Each number is 128 + 24 x the weight over the matrix's rms, rounded and kept within 0 to 255. Layers, rows and columns count from 0. Numbers have three digits each.

# layer 11 MLP down, 64x192, rms 0.26, rows 0-63, columns 64-127
147096099114132136146091111143153155156076109109166133150131100128110115160110109112145188151152129096100105152107118127127130168119092122112109144145146147138107168124120115123146137096108129
133101126130110090173105123137143076107151082091095154142123137119100118155107148129099084071101134130127141109151129107109148123149136157081105117139137097107131142158115150168138059108101093
151144111117122122108134157128149129152166109132111092128147162154117107106107112112094152146070135099134121132122197103153130127139094149131107110093138146134159151130153134094137154132153097
144095122112128135097107160155086141124147137144097164123148153139148130138105128113123123156137154085179125148129171129124088134110134125065176121143098132111133114141121137170143138114114148
130089157112117113115132091107166138153107153075137155136107121132132124102106103110108105143110128096139106101096146067174076177152125126135107111093134136139118140096144076143086102147172145
092157107108155129113138138138098088136143145090142080115174096120146192144089138181125149148134148139119115088125148125120135148124167124112155141136116099118129139129131169140135128087110119
162114143110144159084137190140127115103150092102129114148127135124062113064154132132145138129146133144119087103104125108113113104101123143129150128150061142103111115121129109154164098155121115
133109146148195139151115156095110149078140142130110131145155083132095118137157104110144126092142161128149114140162123133141116126136106124151164146130113120138151158140131127120122099153102148
154117130134122118166092137143126083157147117168126160096182149123144137100122129130114118111164151132137113111143180128093140133139133100123084131126107138146122099092106107157136135121135069
116129105104132144120148114096112125153088085162147115132132101112125123075124095135154094125140151122125140079124160147127159115129114110050129115142111112142148162122143089135125113186140073
167112165132146139139121158093131117116128133165158112142103135150119143108115120142166137146135174150122097135167091116133115097132108126124151192159090120137115105138135134145143127141133144
127138136096099072159094135110140160077135131156098170115127121138104071114157104139132127104143159133124160131181100114145154107128079122116098113161136154138079109137098122106130126136119139
130131131135136108086119086131098114143194131163088116183152113161113160134153106144117144134168114159143118135177122103121138142098166151106139152092143153160089119163146145153102123127134135
090140100111109173114087108154145147159137118142119120163084087099198154130107191150102116143122128121129126130165126142133100147110110101102106077132124111161148167098127140163103111107151107
088123174097150101118136202136110100119115118144099066127113096132136139113107170095155108131079111089132101119134114107123103104129148144128141090126161113131134135078106143118121105126114080
098123135123115116160096125175102147155101170119153130075135143133158099098137151102159156108118159142166096131119118144104175093117119119176148166106123151164138099117132177147156171141174150
117118161089130082156104152117177125119115118135161124088105127141141141137152136151110138129165106160120146125114141102104130132106147140154117122120137145142124152174101090113128103105104179
128119152113116180141095138102167093117184146119138122131151139143131121165156147130132143114098116104088151129127128144136111160147136118118125112116134143111130178104152125147130093173083154
143135128126134103111084133137139139123189147143141099138154103142134163169135128118131169153128145115107140205134127120150107138127162134135091119136090182118153098140164116143139130162111146
125161145087102140153149154102123089113103128094104164148131122114148143107158138122142108132113165131153147103139122117129155112147149136126159095176146139146099086139064146121136146129141150
136134102161093161096136124119116096144126192127121152125136141116124087122130113183088143192098129134193140123115132131137123171137114118113124137104138169099159103110149109146095152139066117
114144106113133107114114128120142157123135127113109132114157108142109133124121087135119141165124113132104113126146134133148113177154114106144117130114105098079123117137107139102134099145108083
146154124098152162141079143154089155149116150153113152156191159131130172102133080117129116127128111086126142128141148143120100151114131120186130130124131165121136165122141121125118126118122119
112117183103121089133131156136104131138097137135113114160097140091111149113112128184192120154135087100134129133166148125110099152114105102128096135147128124125120139096126127164106180129075107
102120095136159151137110135094148080168161157124104084137134156124150086142063125103138119087159125114125124093152147176139080110155083167169124077124127110133100161089112145130091084136082099
090158084106182113070133093137120146104120087087161132143084126143117109125140128105090142146114131107142110176102081091134142135142155125123112153128126106153170140167117125136153130111139100
154135111138146141118092156160117129127149145130120142126151093166150164157119143117132133132162108138142124144110146160117122156123168136117131141123146085142116121118118119145131139140096100
157156103105140118148135113137186154138147130109173138128090094145111099122126132125156116092114141133137158173135087118151137131116180134163136115131098093133111138113101141139114147116174090
106093143119116120158137153132151157134147146098125166198082110064138092146132163130120093100172133111107121131157123148133106131100129116098179152177107120129121132113137161136117094116130117
154129135105139125156142121103125148121122147113071148108134106168067103111123096117125155159140118125120117150137099119132171118156121081172109110119147099107115115114128108149143159165134142
120076108139091115119127135148124103159136148077109117149110116132146092087125144129129104095138100108092128153151173123120135190155165139152124144151106123080085107104119154139128129117165152
143126127090185180132121123129115112136077131136179109136165105125161100124121180109134105144119142110094111123133164104115111126151106123124176138148105151159145114127101140103149099154081178
110145050091111179093101158134117113100122115095093123117090161137104070195146155157109152133099138142107129123104126139178130140170114100076154140101141119136121163105139105156144099144160133
112129113125097123135081118089105122109110086120127148141112093150099139145122160126140108129141108153136111076112129124096147139095137085146118127139143119130114158136146118117121140140095086
119161133135131111118126057117138128084088103090148137110084113120141101201145101145139140125131168144141117135115094164164129129138098099155141081093135126118125105176088090149118106107132103
110158096134148098144137087154096107139146127088100142098130094117122138128132105148124145128079161121090133143065104129132139137149127164126145112096124071150103156130087168132142122122148107
112149163124151175150144108134117109121159108116062130104171123148097111124110146118150148131114141132111119125154118146089089155183132120134126128156139146142109135116143099125132144107181154
091113084117186117114096142139151104100137118132114157131143120120114166106127139128114107086125128138120115128113131098152111089117084147130070142120123134169157128129101118115175149115111089
147129144117140120134120125100109123090142132153128159153153139130093129116127122108170161138140137133112089180166129152084159150122138163117166130140109078119116110152167125153117168131110120
150142111137129096106092091162118108148151086149140121138128160146122077134115100163109119081136137146126121149132133134114138142085108133154159128131092084134181121123166126134099138168160126
155126104144174168158137132115120110159171123147119127161135098181138155111131160124109119120115118140151125146115097099166150124125175123141142141150152150092158100170167155132124158128114148
108133086168132175109083107161164120121122110105152127163115142137138099143150117115127174152125172152137109150119174136112112099156129183112128114125146136131177133126092140133165125102097132
109118099143136145092145138132117084166133078128115144132109133109136114093192147130112139136142105112141104161102138131134119129079126130125136152147129144109148148087125095090128121105132135
169125145168096139142130172133108121159136148120129100121135112118159142131108106135118105115145159142128128094123128125094157116125109125116108116139166155100142137121167149128104119122118097
122108152145133161111129171110101102143094114152137111100096119107158117125149147166160124092115134150104103125129124160126163157126129078117097143115143126116125080124162101084119158167120118
160174109178114128129133156181080113170106157159128143103110127095162124162102178155118135083144100135107144143151141122133126119131115115178143128154129112115132098140176118127117134153143183
106164120133150109140148139103105083106109111181123109149160114111136133144161126123141160102156105141138161117128140129123162093112123164149124142086123129117134125097131135124129141111130112
080156107141172093136108131108159119113092112074144135111120099101114154076169158138127076127115159095147105104119153104139107112109129090113127085146131135108142140117090143130138150143151110
101149173131117109126174134157146145170142110100111160114107133120144111101170101147153100111093147127119115119125100144103108131149156125141110099112110129155147101133109106098166149094146148
106129105153122092136137158121126125126161158110152157134096148093122092125084106165152131102127094142107104131122115114122147101124115134112084125150120146099133124126136128094115126067149125
127142115106090162138131121103123143131134101146122114084162115156076132129125151149179089144124155178171121152122110134109142102106083136119120122120130137151098141097121114100141135144150131
125162143121081124125146126114105121118150121096083149111104137116109119121130112114133096136120172105106073123101111149086122108102083104127141122139151141135111139095142151156165171153145107
137119124132139189137155105142148093080159117150140152134147138092104123156116115147120134154135153149111128172135101140135123106110139144130135105107108108132119157177180132088104107091103127
143126152146165131182109143113135093127141133153137119123173136130150117144186146146142133107112135141086110142161123089132124116108132128143176145070130154071076114125139151146136160123093129
105118112152122156156110122105146130106107138111120130139107099139123127172138166131126133118112179113120141159172162162098181099137091096144118145128146128084106135128140158100113111118116141
114113137138116123106122115115110148158135138111164163089144141125123108120095114115141118132167120130172110113150107165140099065101136086150167128116183091125123146144138121127143154147174120
132123125143115131102183108124122146092100181144141118154106131135142111147123153122119065153161126131113140103131127117170126137168134127130131120143093100132117104173128103139108111151167118
129135134137114103127157108127139164145138148126146145100095159109154148112098106114115133119095138133118132132084088134075164121126111130136132132142133117151106133163129108148097110116088123
068080186099097093109106128106119137135164109143132107168125182156102098162146088131130153104110148139140142136154145088147141135101089148146145118112131149109121114110128121122105148112129148
140108140131111110155141101122108138100090122153107101120169158106136123118112125118098142095157168140131179158158151167133139137139149109110142130140095120141124086146161131131117115139116112
139123113167107176116130156130115171133121101152118096099152122135114157108143090166131090140116157146155129084113139144145139104139104099120150153122137131136094127129122152124076088114117144
142129130140159134110125162070112134162122129112093104172149129151172145115147109074107134093135168131140198104111137144157110137109113137157168127073139121136103105147098145186160155126093150
136088134140106156113131128129113173164127118158098124139094107139109121167160076140076132126186127153145124070114147127136159102143127114146163144110104108085116078144134068110151166126138166
094124141123173132150158092131127143159160102135168110129109167112098154131094138102089124104088140120112125096085101167115175078137109147100131114073092139125145168140120110102142120121107121